config.toml
tie_word_embeddings = true
init_std_o = 0.00281
max_grad_norm = 2.0
warmup_steps = 200
Each number is 200 + 20 x the weight over its row's rms, rounded and kept within 0 to 999. Layers, rows and columns count from 0. The size before them is the row's rms in percent of the matrix's.

# layer 7 MLP up, 2048x512, rms 0.0841, rows 292-318, columns 0-255
096,193,171,222,168,233,205,217,189,223,185,191,185,183,153,208,157,209,219,210,211,193,169,190,189,208,197,235,207,198,215,183,189,179,201,209,193,184,202,205,218,186,211,212,211,242,200,204,191,238,213,168,178,195,218,185,203,202,161,162,224,190,208,214,207,166,218,211,203,202,185,206,211,195,209,211,190,193,191,171,208,233,157,213,189,151,215,205,203,195,177,234,181,162,228,219,197,189,228,202,212,209,203,147,226,206,158,202,200,187,190,201,208,198,207,207,208,201,241,197,201,218,185,168,218,253,220,226,200,168,204,227,204,192,184,193,187,191,183,195,197,189,161,189,209,211,188,170,194,189,191,203,186,174,227,187,191,192,214,191,219,216,218,212,172,184,200,190,225,212,153,208,202,205,172,231,200,198,210,188,183,225,223,173,199,218,198,209,197,202,186,155,210,225,205,190,202,180,166,177,229,238,176,156,213,225,171,224,237,213,182,225,236,202,187,198,210,179,268,207,208,212,214,191,199,233,187,191,197,196,194,204,188,193,178,218,233,215,194,212,192,181,264,215,227,237,205,183,235,205,209,197,197,219,253,222,202
097,195,206,237,190,213,209,177,198,214,173,190,199,217,233,188,209,205,243,193,235,212,206,208,212,218,206,224,187,194,192,283,196,193,189,187,197,189,204,169,164,219,201,219,178,180,209,220,202,187,210,249,152,185,198,165,223,202,216,163,212,189,189,209,187,222,216,213,199,199,198,184,193,215,206,211,204,238,208,206,191,183,223,167,225,197,178,207,174,206,212,218,252,220,173,234,170,172,178,181,215,169,195,151,189,200,174,220,151,212,209,220,183,217,178,195,199,219,228,201,188,181,180,182,220,197,215,203,212,199,192,200,181,178,198,185,212,202,214,202,208,220,200,207,198,186,239,195,196,243,186,203,156,209,221,216,198,209,174,188,193,211,164,225,206,231,178,188,199,212,222,168,221,136,196,171,200,177,183,204,195,209,207,211,186,223,204,190,195,207,207,187,228,190,162,205,187,187,241,200,218,194,198,197,227,203,179,152,194,213,192,207,183,192,217,234,192,175,197,224,201,233,213,210,210,198,201,161,179,186,226,180,182,205,210,189,210,216,187,185,196,210,198,178,169,208,198,203,208,161,172,157,196,227,208,202,162
110,214,240,190,193,201,145,188,213,202,198,221,189,212,196,197,201,201,185,177,206,188,210,215,224,210,238,178,218,227,197,207,182,240,201,179,204,236,228,191,220,211,188,215,160,194,205,227,225,222,170,188,211,190,210,209,203,161,172,221,209,190,181,199,211,203,204,214,171,204,243,217,196,181,195,192,188,191,241,202,180,171,202,227,184,213,181,214,218,198,208,188,209,192,211,183,182,197,164,191,202,197,177,185,211,203,221,217,215,201,200,185,192,223,221,225,198,218,209,230,205,208,179,162,175,194,226,187,205,184,231,191,188,169,172,189,214,197,210,197,195,224,206,197,198,177,190,216,239,209,175,214,198,194,211,194,185,212,200,184,225,209,180,154,177,204,191,227,197,207,208,194,194,171,226,209,173,221,209,203,244,203,209,210,145,229,220,183,213,163,223,206,208,201,212,191,190,218,221,148,218,185,201,193,171,197,213,169,179,214,206,198,204,209,197,221,218,167,212,214,184,198,188,210,197,234,183,205,218,192,194,201,195,203,174,226,180,198,230,188,196,186,229,183,213,218,226,190,210,222,227,178,235,187,154,210,199
065,183,208,195,189,171,205,175,198,230,188,192,194,205,213,210,209,216,201,199,176,222,207,246,194,170,212,216,166,213,215,271,210,218,185,171,207,215,201,216,209,208,209,167,208,181,200,199,200,189,196,198,228,206,204,220,225,237,193,207,185,182,218,238,186,191,174,174,229,173,200,194,246,220,184,183,155,199,217,161,223,201,168,176,214,218,205,187,235,177,241,191,215,188,206,245,187,234,182,173,216,197,178,177,220,170,193,198,172,234,171,207,197,169,170,217,209,223,207,196,177,194,227,216,215,183,198,200,197,201,202,204,226,184,202,214,197,205,206,217,186,182,215,202,180,201,175,200,192,185,152,190,173,201,200,153,210,230,190,188,160,168,213,189,166,217,232,177,177,170,201,179,202,188,203,200,216,211,189,214,204,223,224,209,200,200,180,214,210,178,196,187,163,217,196,186,226,180,188,197,195,187,199,241,192,240,191,222,201,187,169,223,216,186,215,201,188,196,209,188,184,242,212,187,225,184,206,182,182,224,181,203,236,167,236,181,187,232,178,210,217,195,193,165,223,220,202,165,227,208,173,226,184,194,229,211,239
097,158,216,221,211,196,207,182,181,189,179,201,182,216,205,211,155,191,179,206,239,180,191,173,195,206,203,213,211,182,184,195,192,204,218,202,184,204,191,151,230,175,218,175,206,179,191,188,214,186,238,156,191,207,205,184,206,166,181,233,219,224,179,201,209,208,168,189,204,163,199,177,192,177,191,220,218,226,219,178,196,196,183,210,212,162,222,212,223,232,199,202,190,190,217,211,223,171,210,187,160,224,203,192,218,187,178,213,168,181,191,209,169,220,201,220,201,201,157,231,234,256,151,196,215,196,191,177,190,201,195,198,223,190,195,215,194,192,220,196,169,221,207,199,187,188,163,189,199,182,204,210,233,179,202,193,183,188,199,200,171,240,223,203,203,201,209,209,153,199,210,176,212,200,184,214,203,178,214,182,204,210,186,202,219,193,219,198,215,184,195,195,180,200,209,177,196,210,182,215,238,192,191,192,181,213,180,226,204,213,199,186,201,201,199,190,187,229,216,205,178,205,197,206,171,198,219,218,197,207,183,209,206,231,196,228,226,234,211,173,258,194,170,236,181,183,198,211,236,221,231,207,191,206,229,194,191
109,198,189,225,212,201,206,230,213,168,175,199,223,222,168,175,211,221,210,195,209,209,182,243,197,209,198,183,207,167,174,196,193,206,189,190,200,188,224,219,209,206,211,197,223,219,224,229,169,201,184,198,216,163,226,192,217,222,236,241,220,251,231,255,216,184,229,202,205,191,199,210,196,167,159,174,185,186,221,189,201,177,225,212,204,210,190,196,208,187,190,236,219,185,193,207,212,204,211,220,189,182,220,213,181,226,179,201,218,190,204,212,155,207,199,171,191,209,204,182,216,191,185,161,236,218,228,210,188,185,193,204,215,174,197,201,174,213,233,202,189,212,196,187,197,221,205,210,178,201,166,210,204,184,251,214,181,228,183,190,170,219,234,265,197,183,205,181,190,174,226,198,201,194,194,213,211,240,172,232,230,225,188,185,253,185,172,203,222,213,161,205,207,177,189,204,209,199,187,217,219,225,198,186,215,201,192,191,172,217,193,220,180,180,179,214,195,202,212,191,210,197,219,194,194,177,168,169,211,230,219,203,200,208,166,173,173,181,237,229,223,205,175,227,211,185,196,190,166,219,200,214,148,186,223,178,200
102,184,179,181,219,234,265,227,235,200,207,183,184,212,217,200,183,203,189,203,185,219,172,193,198,186,205,196,236,178,228,185,205,203,170,198,194,226,146,177,198,231,196,249,184,202,175,174,199,160,188,192,189,184,210,198,214,202,207,204,211,204,220,186,200,179,189,198,217,184,197,204,170,218,224,227,185,181,210,172,198,196,240,201,217,171,194,205,188,216,189,172,234,230,221,194,215,183,216,198,186,198,205,184,258,249,223,174,187,234,197,227,208,188,114,190,212,198,202,221,206,195,219,194,239,187,193,220,197,182,228,199,187,209,181,243,186,192,179,196,183,195,204,173,226,187,180,210,208,195,221,170,216,248,180,180,230,204,182,204,178,185,180,208,221,197,244,229,221,198,179,144,228,202,174,210,177,205,190,197,239,194,170,236,189,221,218,180,189,234,207,206,189,172,193,171,216,222,183,179,223,204,250,217,213,200,198,187,202,214,191,213,205,200,217,178,191,191,195,202,169,218,211,186,192,222,200,194,205,199,201,202,216,186,180,221,190,201,197,235,230,189,207,173,193,222,208,194,180,188,218,185,205,200,198,179,173
068,193,200,184,199,166,181,176,207,191,207,191,213,201,260,213,217,177,211,231,214,211,191,205,190,205,209,191,216,209,184,190,183,219,216,202,198,229,229,192,193,201,200,203,220,265,246,185,209,220,183,208,220,203,179,208,230,202,194,209,215,224,205,200,203,181,150,181,187,197,176,192,190,220,194,209,177,235,198,176,173,198,191,208,200,186,169,217,203,169,170,211,189,217,213,192,201,179,209,171,187,185,224,198,175,208,205,195,150,218,107,207,191,172,190,208,198,203,218,164,241,198,199,210,201,201,189,174,177,233,198,200,162,195,203,204,230,210,172,237,186,237,232,205,195,204,205,199,196,192,205,180,224,202,204,228,195,225,195,194,213,177,205,204,207,200,197,197,248,197,192,174,205,224,189,214,193,155,198,197,182,199,239,200,186,180,192,164,176,197,214,192,187,215,154,211,192,182,207,183,202,199,202,223,203,225,220,205,228,180,214,215,220,196,178,240,202,202,204,194,189,216,199,183,179,167,203,219,216,216,175,194,169,171,195,197,206,224,206,173,194,206,184,199,219,190,196,237,220,198,220,211,203,154,195,207,192
095,196,205,208,149,194,213,219,221,238,194,212,198,187,201,202,216,176,188,232,223,177,181,207,165,217,170,179,180,213,190,197,185,184,214,180,172,209,217,192,200,189,221,170,193,238,217,198,190,196,201,192,181,202,229,204,197,229,188,187,221,202,210,232,209,189,178,257,136,216,220,184,164,214,151,188,199,199,210,187,176,230,193,196,202,183,186,187,209,205,244,168,204,179,202,222,186,202,194,175,177,230,191,187,222,232,197,215,196,190,195,215,203,247,199,212,216,218,201,240,201,221,173,168,192,191,209,189,176,227,238,230,207,168,221,198,166,220,174,226,204,198,187,210,212,206,204,179,194,207,210,229,233,190,241,193,186,217,221,182,181,176,203,197,156,152,181,237,236,207,188,197,228,180,195,163,216,229,182,234,196,206,202,219,209,193,206,183,196,193,206,157,250,175,187,215,207,183,187,185,212,188,156,189,210,172,211,201,223,209,234,206,203,195,164,205,164,194,214,196,233,190,209,194,204,192,214,172,200,222,165,214,198,165,184,220,222,196,160,162,233,192,215,220,195,223,196,159,193,199,194,158,180,218,201,209,206
106,183,223,237,216,244,235,221,201,219,218,171,216,181,201,211,185,212,187,202,170,191,210,187,205,219,193,188,210,208,182,217,182,178,170,222,209,192,191,180,173,220,204,225,191,194,218,181,198,194,164,184,211,223,156,190,162,200,203,212,205,182,200,170,185,237,168,213,208,181,194,197,234,213,216,207,199,164,177,197,226,233,204,176,161,232,224,200,159,173,241,201,178,168,213,199,233,203,204,195,194,195,158,181,171,242,164,205,182,207,179,167,218,229,213,198,206,195,169,216,196,251,184,182,206,180,188,178,221,208,192,207,213,184,211,178,175,182,179,198,183,225,178,173,220,164,215,217,198,171,222,191,232,235,162,171,229,205,225,172,185,224,215,179,214,197,202,179,194,185,194,206,195,181,215,192,199,205,177,199,195,177,182,215,208,211,199,204,208,203,167,179,228,209,200,194,195,191,235,180,195,203,213,174,182,211,201,164,168,245,203,186,217,207,219,218,194,217,164,211,201,216,181,183,209,189,192,208,182,198,207,248,167,223,208,227,168,215,202,198,195,242,207,224,226,211,209,180,220,191,206,175,189,197,198,195,209
100,209,194,207,234,210,177,206,206,203,216,196,197,226,167,182,201,238,200,177,212,161,247,210,164,218,210,176,196,177,216,238,223,199,227,213,163,173,204,179,156,194,216,204,227,226,248,200,210,189,209,217,200,196,205,196,192,198,194,182,272,189,196,190,200,221,218,158,228,233,196,190,212,223,182,218,192,204,202,187,209,185,211,200,224,168,201,198,207,193,219,201,186,253,204,231,189,178,209,246,248,196,211,218,210,156,234,185,239,193,199,200,236,208,188,215,194,195,187,198,178,188,232,192,217,198,197,226,179,204,227,217,176,202,194,192,194,162,211,208,216,207,191,204,220,178,194,195,200,202,202,202,183,219,200,192,203,241,211,214,196,227,210,164,191,184,176,208,209,184,197,194,200,220,177,174,223,209,228,197,188,168,156,184,209,224,224,215,178,253,181,164,200,174,205,209,239,243,218,207,213,199,196,204,207,170,241,174,214,194,193,186,195,199,230,175,198,204,212,234,176,220,165,232,153,196,225,214,215,206,199,171,187,183,199,205,219,193,208,186,222,175,201,218,226,166,200,220,229,177,228,183,206,218,195,193,188
096,206,193,235,219,167,208,201,192,227,210,225,175,189,228,184,226,211,201,188,200,192,194,165,222,204,186,186,210,225,211,189,199,170,226,206,200,192,203,180,204,185,200,234,207,174,193,216,181,182,231,178,232,205,196,193,144,244,167,173,207,202,187,195,212,205,163,189,243,202,183,170,192,198,159,206,227,227,178,185,214,190,210,199,241,165,227,220,217,219,193,205,165,180,194,209,198,171,208,202,230,197,206,199,173,161,201,226,213,185,178,203,215,209,211,192,213,198,188,195,185,240,175,222,211,185,213,211,206,197,187,230,187,206,205,240,215,220,205,211,248,217,165,223,185,216,193,180,165,222,183,153,189,220,210,204,208,221,195,205,213,218,213,217,210,238,183,188,166,155,230,179,211,231,218,212,216,172,179,224,193,201,207,164,205,169,210,176,201,177,193,217,199,201,200,195,201,188,210,182,211,198,176,204,205,182,205,213,222,197,182,227,217,190,192,212,218,188,172,178,193,194,199,182,180,231,173,229,219,223,163,220,181,214,202,167,210,228,199,193,181,181,205,208,231,180,173,201,217,211,192,187,178,154,225,211,174
098,192,175,209,215,234,231,190,207,181,198,180,184,207,208,223,210,191,239,218,245,185,181,196,184,206,189,192,187,204,183,194,204,182,203,206,225,233,212,202,217,183,245,206,224,199,192,235,202,208,189,192,187,239,207,215,196,204,205,204,208,205,195,199,202,216,149,203,196,205,216,181,234,176,206,187,193,218,236,139,181,178,192,182,209,191,207,205,157,193,220,213,213,149,202,205,181,189,235,241,214,196,186,230,225,199,198,231,178,227,181,195,187,204,194,208,203,201,223,193,185,149,226,184,186,203,170,201,205,199,218,181,190,207,206,179,203,168,175,210,211,214,189,224,203,175,179,181,195,203,186,177,200,253,200,220,178,157,226,169,203,257,218,223,235,258,201,185,214,160,210,184,229,201,186,185,187,224,215,194,167,202,171,189,176,245,199,191,238,206,227,210,205,186,213,186,186,203,224,197,154,191,205,202,167,192,196,216,197,233,220,211,155,186,194,192,180,178,212,201,192,236,200,192,177,194,171,187,233,217,198,221,213,172,185,228,200,174,175,201,246,193,206,178,193,202,182,198,205,200,202,201,179,208,210,206,192
108,191,199,197,173,248,184,199,186,180,209,214,203,191,251,205,195,188,205,169,207,195,175,192,211,204,198,180,205,218,159,262,196,205,208,227,204,255,189,210,194,222,184,234,198,208,192,205,205,230,173,184,229,167,200,231,234,194,220,215,186,216,209,210,204,182,212,227,214,196,204,214,216,187,193,205,174,183,224,202,187,174,193,188,191,200,184,231,203,242,231,204,225,208,180,223,193,191,189,195,232,225,213,172,181,237,204,186,163,194,254,199,189,173,206,206,228,208,226,189,200,203,182,172,237,229,203,177,208,197,197,195,202,177,175,197,230,239,180,234,194,209,187,207,207,179,183,160,187,222,156,198,205,171,222,187,227,206,211,234,214,249,186,206,225,184,192,200,226,244,193,173,176,192,169,228,204,211,202,219,229,153,200,201,184,209,199,178,218,222,216,199,218,171,220,197,185,228,211,178,202,181,205,203,215,194,195,212,170,175,197,215,215,204,191,221,186,187,206,181,195,178,201,225,199,211,222,194,196,211,187,216,241,203,199,188,193,220,208,229,199,194,190,190,206,212,232,192,194,161,180,212,184,217,216,209,187
103,202,162,194,208,167,223,235,191,179,185,185,200,184,167,175,195,209,202,222,175,185,203,193,197,227,205,188,214,196,208,162,122,235,212,223,208,176,198,212,200,192,223,226,212,200,202,225,187,197,210,206,186,199,208,177,196,186,214,213,178,223,203,258,210,220,194,212,197,229,231,181,213,211,250,232,190,218,205,236,206,207,177,182,215,200,197,202,183,206,212,176,195,209,188,219,196,230,163,212,196,182,170,145,221,220,183,203,184,203,193,215,218,184,213,206,211,224,184,218,231,195,215,215,186,212,206,232,229,184,206,203,189,178,244,186,196,240,167,194,205,160,186,184,203,171,181,205,207,236,200,203,173,193,197,228,212,258,186,194,217,204,195,206,208,200,205,213,174,202,200,243,186,221,216,178,200,212,205,206,194,188,240,181,214,214,200,216,221,194,212,190,210,195,157,207,199,206,232,205,202,183,223,201,191,187,191,177,177,216,240,202,190,199,207,204,226,210,180,188,198,224,210,236,168,207,201,183,194,178,167,188,243,187,157,197,196,214,210,184,185,210,215,220,203,248,183,213,242,197,214,217,226,237,208,215,204
082,183,231,222,199,220,178,200,180,187,217,189,197,186,172,191,197,214,187,219,200,200,202,167,185,161,231,217,206,219,225,193,231,204,178,188,195,200,217,220,169,213,215,200,201,201,199,194,189,159,210,207,189,208,224,179,204,167,240,199,207,180,184,217,223,212,229,207,181,211,178,184,222,189,211,214,198,177,210,206,160,208,193,211,216,210,201,200,208,177,178,185,229,194,209,208,215,179,216,172,216,201,180,187,186,194,177,213,212,197,191,196,169,163,220,208,223,191,215,185,220,197,168,198,207,186,218,214,218,192,223,174,208,194,214,214,229,198,199,187,193,184,206,192,217,197,162,150,201,209,192,170,239,195,188,228,216,206,182,205,187,209,214,202,196,188,260,198,182,208,195,194,179,161,176,185,200,213,194,218,197,187,175,171,228,215,244,221,209,191,187,169,191,187,220,130,214,185,219,217,214,187,187,214,176,210,189,153,175,182,203,191,192,203,181,193,196,229,185,193,240,196,220,183,217,191,195,215,199,222,195,210,200,229,187,203,226,211,186,209,192,196,171,215,207,220,211,158,211,220,180,185,190,184,214,178,224
101,194,229,220,197,202,209,223,184,193,206,209,217,206,205,200,154,199,222,167,191,211,160,187,171,216,214,176,223,199,164,216,213,212,210,202,199,191,190,189,203,218,223,201,178,215,202,198,186,191,192,204,192,211,176,246,214,202,240,194,245,231,179,161,247,196,192,183,213,187,230,188,198,231,195,194,160,227,217,206,204,216,191,206,208,214,221,199,213,186,223,179,204,156,206,243,201,208,190,185,172,180,204,223,212,184,184,201,198,191,179,155,231,207,178,179,195,202,163,205,181,202,167,212,242,204,190,143,169,209,191,188,228,204,201,209,199,244,193,204,226,183,196,227,165,184,172,251,177,182,180,182,194,176,251,210,204,201,224,215,211,207,205,218,163,194,210,204,198,192,165,204,188,214,181,224,219,185,193,216,228,187,194,184,223,204,192,174,205,210,174,205,192,193,205,198,203,216,217,197,207,193,219,192,189,177,199,209,189,191,185,205,202,210,220,250,200,163,207,198,195,181,197,207,189,193,198,181,249,216,196,201,189,232,186,228,207,189,207,183,195,223,172,193,204,213,228,185,211,205,214,164,196,193,173,247,184
100,197,234,204,192,187,190,203,184,220,185,185,189,168,209,203,191,212,180,166,204,176,194,184,170,214,209,184,198,177,207,166,179,220,215,203,200,191,201,221,246,186,224,205,207,217,209,200,196,180,215,237,199,211,195,201,205,177,226,182,213,193,207,197,225,179,206,181,204,212,207,186,204,202,210,226,232,195,191,190,211,214,189,194,229,221,208,160,219,204,223,191,202,237,215,196,196,190,160,203,205,165,169,185,179,198,203,182,208,208,216,192,254,203,252,217,213,201,154,213,220,203,184,182,208,207,215,205,188,229,233,197,194,191,203,172,227,170,211,200,196,213,161,132,254,209,199,181,178,175,204,232,169,211,211,206,179,235,201,202,205,180,230,195,200,205,194,161,200,206,186,159,206,203,185,217,222,201,175,209,184,217,229,195,205,196,176,212,202,207,194,227,229,210,186,171,182,209,172,198,209,206,222,246,185,234,190,169,221,218,158,229,213,194,190,207,212,188,151,136,217,236,200,218,207,210,203,177,176,210,205,220,240,207,190,189,142,192,195,162,233,178,202,217,201,198,168,200,205,209,158,209,196,183,233,192,187
101,211,201,209,179,203,174,197,204,194,225,162,234,192,212,206,224,217,185,193,177,228,173,197,177,224,176,241,215,201,181,218,207,176,186,189,198,202,197,205,204,185,206,184,211,236,201,196,242,188,159,189,185,225,209,181,238,208,182,227,208,189,195,208,223,222,238,211,176,186,141,136,195,234,162,188,198,186,197,219,220,209,214,181,225,195,203,177,201,250,218,196,221,192,208,212,171,242,209,214,188,228,203,210,211,222,196,177,189,187,210,187,202,173,183,175,193,183,218,235,174,199,206,190,180,178,211,199,204,232,217,185,215,182,233,217,200,193,203,182,231,233,181,194,217,174,238,209,205,208,151,173,211,218,209,234,189,223,188,185,183,203,191,188,217,173,237,209,208,216,208,204,212,211,194,197,210,180,214,175,176,189,169,194,183,214,199,177,188,197,228,160,213,210,224,223,212,189,208,215,225,198,183,197,190,152,172,207,192,201,174,206,213,197,254,164,166,219,184,210,195,203,174,210,162,212,199,197,195,201,184,145,206,220,210,172,209,180,231,190,201,191,222,175,175,202,217,256,203,230,176,204,191,242,213,175,201
092,199,192,182,192,177,196,200,206,214,187,187,179,208,226,141,224,202,212,182,161,199,196,216,202,193,197,169,222,207,220,171,238,234,181,178,233,209,202,179,207,188,196,208,187,226,196,230,207,224,185,219,188,196,205,184,173,161,204,195,213,196,211,235,221,186,226,213,199,195,237,191,191,195,203,220,209,210,183,210,180,193,191,161,213,225,217,201,193,181,227,168,216,190,193,188,239,207,185,190,202,183,211,211,229,204,205,176,221,188,217,227,212,194,193,196,196,184,213,200,204,192,173,219,204,155,213,180,172,188,166,197,222,182,208,181,197,209,176,160,229,200,195,179,166,218,160,193,223,199,211,217,201,206,180,222,187,197,188,193,186,214,216,208,194,180,187,193,201,197,175,181,211,195,229,208,199,195,180,195,220,207,201,223,178,205,163,186,196,222,238,211,202,211,147,238,183,213,216,194,195,191,176,196,175,175,165,208,200,203,244,217,187,167,244,217,191,220,198,207,185,187,177,198,205,194,197,219,193,167,215,213,166,189,181,183,223,223,166,180,192,212,219,224,197,193,180,222,170,230,194,191,173,215,237,181,200
097,143,211,200,210,203,219,191,166,194,205,193,163,220,216,191,211,208,219,218,217,208,198,189,221,191,266,197,205,199,252,169,187,210,186,191,192,172,201,200,171,152,207,228,226,229,220,222,190,227,196,201,191,198,223,217,222,204,217,187,200,210,207,189,190,173,182,188,227,193,185,180,184,220,209,193,221,208,222,224,207,175,191,209,210,223,207,161,228,169,196,182,168,221,217,213,195,219,232,231,178,192,185,204,202,195,184,182,208,180,194,196,212,215,167,173,182,187,196,176,212,166,150,205,194,193,217,199,187,179,178,201,206,219,173,196,201,222,247,204,191,181,174,212,182,206,217,191,197,192,198,197,224,231,188,209,178,196,230,200,225,201,181,228,243,215,161,207,215,190,229,192,232,214,172,228,200,164,165,179,196,191,190,239,198,254,172,194,162,198,228,209,141,226,199,170,190,188,190,213,212,184,230,229,222,185,212,200,179,206,224,182,216,204,181,233,227,203,193,212,199,185,193,173,174,198,187,236,213,158,180,170,175,179,227,173,209,227,173,201,206,204,205,198,226,220,187,222,163,222,226,191,180,188,176,195,219
095,201,223,211,235,221,202,248,200,213,201,204,201,187,202,207,212,206,208,185,223,201,183,214,208,255,191,192,209,216,203,218,210,177,197,216,209,166,196,153,161,206,187,184,169,217,212,191,186,223,207,187,173,213,195,211,202,204,190,187,192,184,195,176,192,232,176,192,198,201,240,181,212,166,227,205,196,203,195,200,189,206,206,202,231,248,208,215,166,222,174,193,170,236,203,197,198,185,187,225,185,234,193,185,218,217,187,207,192,180,197,216,207,172,201,238,181,185,177,222,178,244,207,195,163,178,204,177,237,174,208,178,202,202,214,212,204,193,183,176,212,180,197,194,199,183,186,209,200,192,168,197,201,143,208,206,187,175,218,190,227,176,196,207,198,218,197,215,221,209,206,214,192,222,170,206,203,211,142,187,231,193,213,178,195,210,213,231,175,171,208,217,196,201,205,182,167,214,206,202,145,171,216,204,211,201,230,193,188,222,245,207,188,214,204,191,165,191,196,212,221,194,241,175,205,197,210,201,166,179,179,198,249,188,179,211,223,194,220,199,197,221,168,210,191,237,180,177,189,223,183,196,187,233,222,216,202
107,209,204,180,196,210,208,186,187,182,194,239,205,203,239,222,192,205,199,199,184,206,218,204,165,178,206,196,192,168,207,227,181,208,219,176,224,187,208,193,189,180,212,212,212,182,229,185,154,174,169,179,153,212,150,203,184,191,182,210,191,177,202,212,204,184,221,198,209,216,194,172,159,205,204,201,195,242,208,231,164,181,195,201,217,169,230,194,201,225,209,207,193,221,202,179,193,210,184,180,186,204,175,227,198,228,260,223,210,210,186,228,213,213,199,184,207,175,168,196,143,189,217,210,196,156,215,231,203,198,183,191,201,209,201,160,224,216,196,185,208,170,184,201,216,201,191,210,212,188,199,226,227,208,170,180,186,202,182,180,171,192,220,196,157,172,215,184,179,192,193,228,239,193,225,197,197,165,209,214,229,200,206,191,200,194,211,203,195,209,175,189,210,181,216,197,199,235,184,237,202,250,213,240,224,188,195,208,215,184,199,209,201,254,192,185,181,184,232,199,233,217,223,229,190,192,235,186,188,201,197,203,187,184,205,215,173,203,171,216,194,207,186,225,210,195,206,201,207,224,179,217,201,212,190,184,191
099,191,196,174,218,217,212,190,247,204,184,212,178,189,217,189,222,156,224,180,232,197,196,237,166,195,187,228,191,205,217,240,201,208,193,186,246,206,201,249,211,207,241,230,195,219,198,208,179,185,205,200,201,209,176,190,210,214,200,214,251,200,168,206,215,187,198,189,185,225,204,192,210,200,186,237,155,224,164,198,204,173,203,221,194,239,199,209,178,219,191,181,196,185,233,194,193,219,226,184,214,208,188,228,203,185,210,235,188,223,187,222,213,213,185,187,234,202,238,166,171,209,182,203,210,209,221,170,183,182,192,201,198,192,217,203,208,199,205,200,182,170,179,196,222,178,167,182,206,221,192,199,190,200,203,196,198,195,201,198,246,194,190,208,187,190,214,225,194,193,156,180,187,199,229,196,192,236,163,165,190,201,216,201,187,189,197,239,177,203,208,262,224,206,206,194,242,202,206,191,208,224,207,218,231,198,160,194,177,181,200,218,197,185,186,195,206,187,192,216,213,199,212,237,196,197,196,201,168,197,209,178,217,230,194,199,232,204,159,171,206,215,182,194,183,198,213,218,172,183,195,198,212,175,177,181,212
107,209,190,194,207,217,214,232,153,216,168,180,205,187,209,237,222,197,208,189,217,188,170,200,215,204,191,242,216,216,186,212,185,187,207,193,171,192,225,237,234,209,195,193,217,220,233,200,171,199,190,223,181,212,216,193,180,170,210,171,215,198,200,183,220,180,190,229,220,202,185,178,213,217,185,167,205,221,220,202,161,204,205,176,218,194,232,201,189,246,223,205,198,207,209,210,212,193,190,231,175,181,193,201,233,210,205,188,218,203,181,199,217,237,199,192,170,217,220,197,197,181,220,160,200,180,232,221,177,192,222,197,203,195,183,211,156,210,200,193,228,210,169,179,211,237,185,232,229,192,169,210,183,228,190,179,192,206,193,182,227,211,199,198,177,176,216,219,221,207,138,203,197,206,189,215,164,197,177,221,221,232,219,205,177,224,201,216,198,201,160,213,201,201,228,189,202,165,237,192,224,216,201,201,214,173,223,193,181,199,255,220,194,198,193,193,177,185,207,242,219,215,194,171,212,180,218,151,188,228,173,189,214,179,199,181,217,200,172,196,146,204,225,221,192,183,198,175,235,173,224,185,181,195,198,197,223
104,220,201,167,180,196,193,226,180,215,223,202,161,237,216,184,192,197,217,202,205,172,178,198,157,196,196,189,217,231,193,180,181,184,206,174,221,195,194,213,174,212,204,168,220,210,176,251,181,213,250,207,225,209,211,202,216,247,208,195,195,198,173,247,187,205,235,164,188,226,188,169,215,183,193,213,214,187,252,218,217,205,228,200,194,185,189,191,192,209,201,236,225,203,193,208,200,206,220,205,188,244,225,177,183,206,209,192,184,191,196,164,193,200,172,195,191,177,204,213,224,215,210,194,180,203,199,204,187,162,191,201,167,198,172,200,211,209,161,205,218,203,219,183,211,182,186,214,202,195,183,223,182,236,204,242,196,203,218,180,200,169,199,218,198,190,223,162,231,201,194,266,188,187,167,216,195,225,169,191,194,183,193,188,181,206,189,182,204,184,201,197,227,207,172,186,202,192,210,193,172,185,228,196,193,152,215,215,192,174,175,205,232,255,184,170,188,190,203,175,192,203,193,190,212,243,214,170,207,216,183,220,187,216,197,189,193,215,221,193,172,180,219,182,194,181,213,231,194,180,186,186,165,196,208,208,204
093,179,211,238,201,199,223,212,168,218,177,204,199,190,164,208,223,208,221,201,232,204,213,205,210,190,198,200,167,180,193,198,203,191,204,222,209,213,198,224,186,196,177,194,209,207,228,193,179,208,220,180,187,221,199,201,243,220,169,196,239,206,216,203,186,185,200,203,212,191,175,148,227,168,227,211,206,196,228,204,175,188,171,203,219,193,205,214,181,234,215,210,225,208,202,241,195,200,192,234,209,196,167,194,232,215,184,195,184,178,213,178,219,182,214,197,191,209,171,191,200,174,179,205,195,197,172,213,174,212,190,185,226,180,192,204,220,199,158,221,228,192,217,178,181,176,197,192,215,203,186,217,196,199,212,191,199,199,209,191,216,194,182,206,179,225,206,180,208,193,165,175,221,214,237,181,185,236,169,214,173,202,215,204,181,190,188,194,213,207,210,196,191,193,223,181,207,165,203,200,198,195,167,172,188,216,193,216,191,187,226,204,203,220,196,223,207,222,205,203,203,184,170,206,181,228,186,155,188,223,199,177,184,213,220,174,201,231,199,135,236,199,206,191,205,236,234,247,213,191,205,175,170,197,166,218,182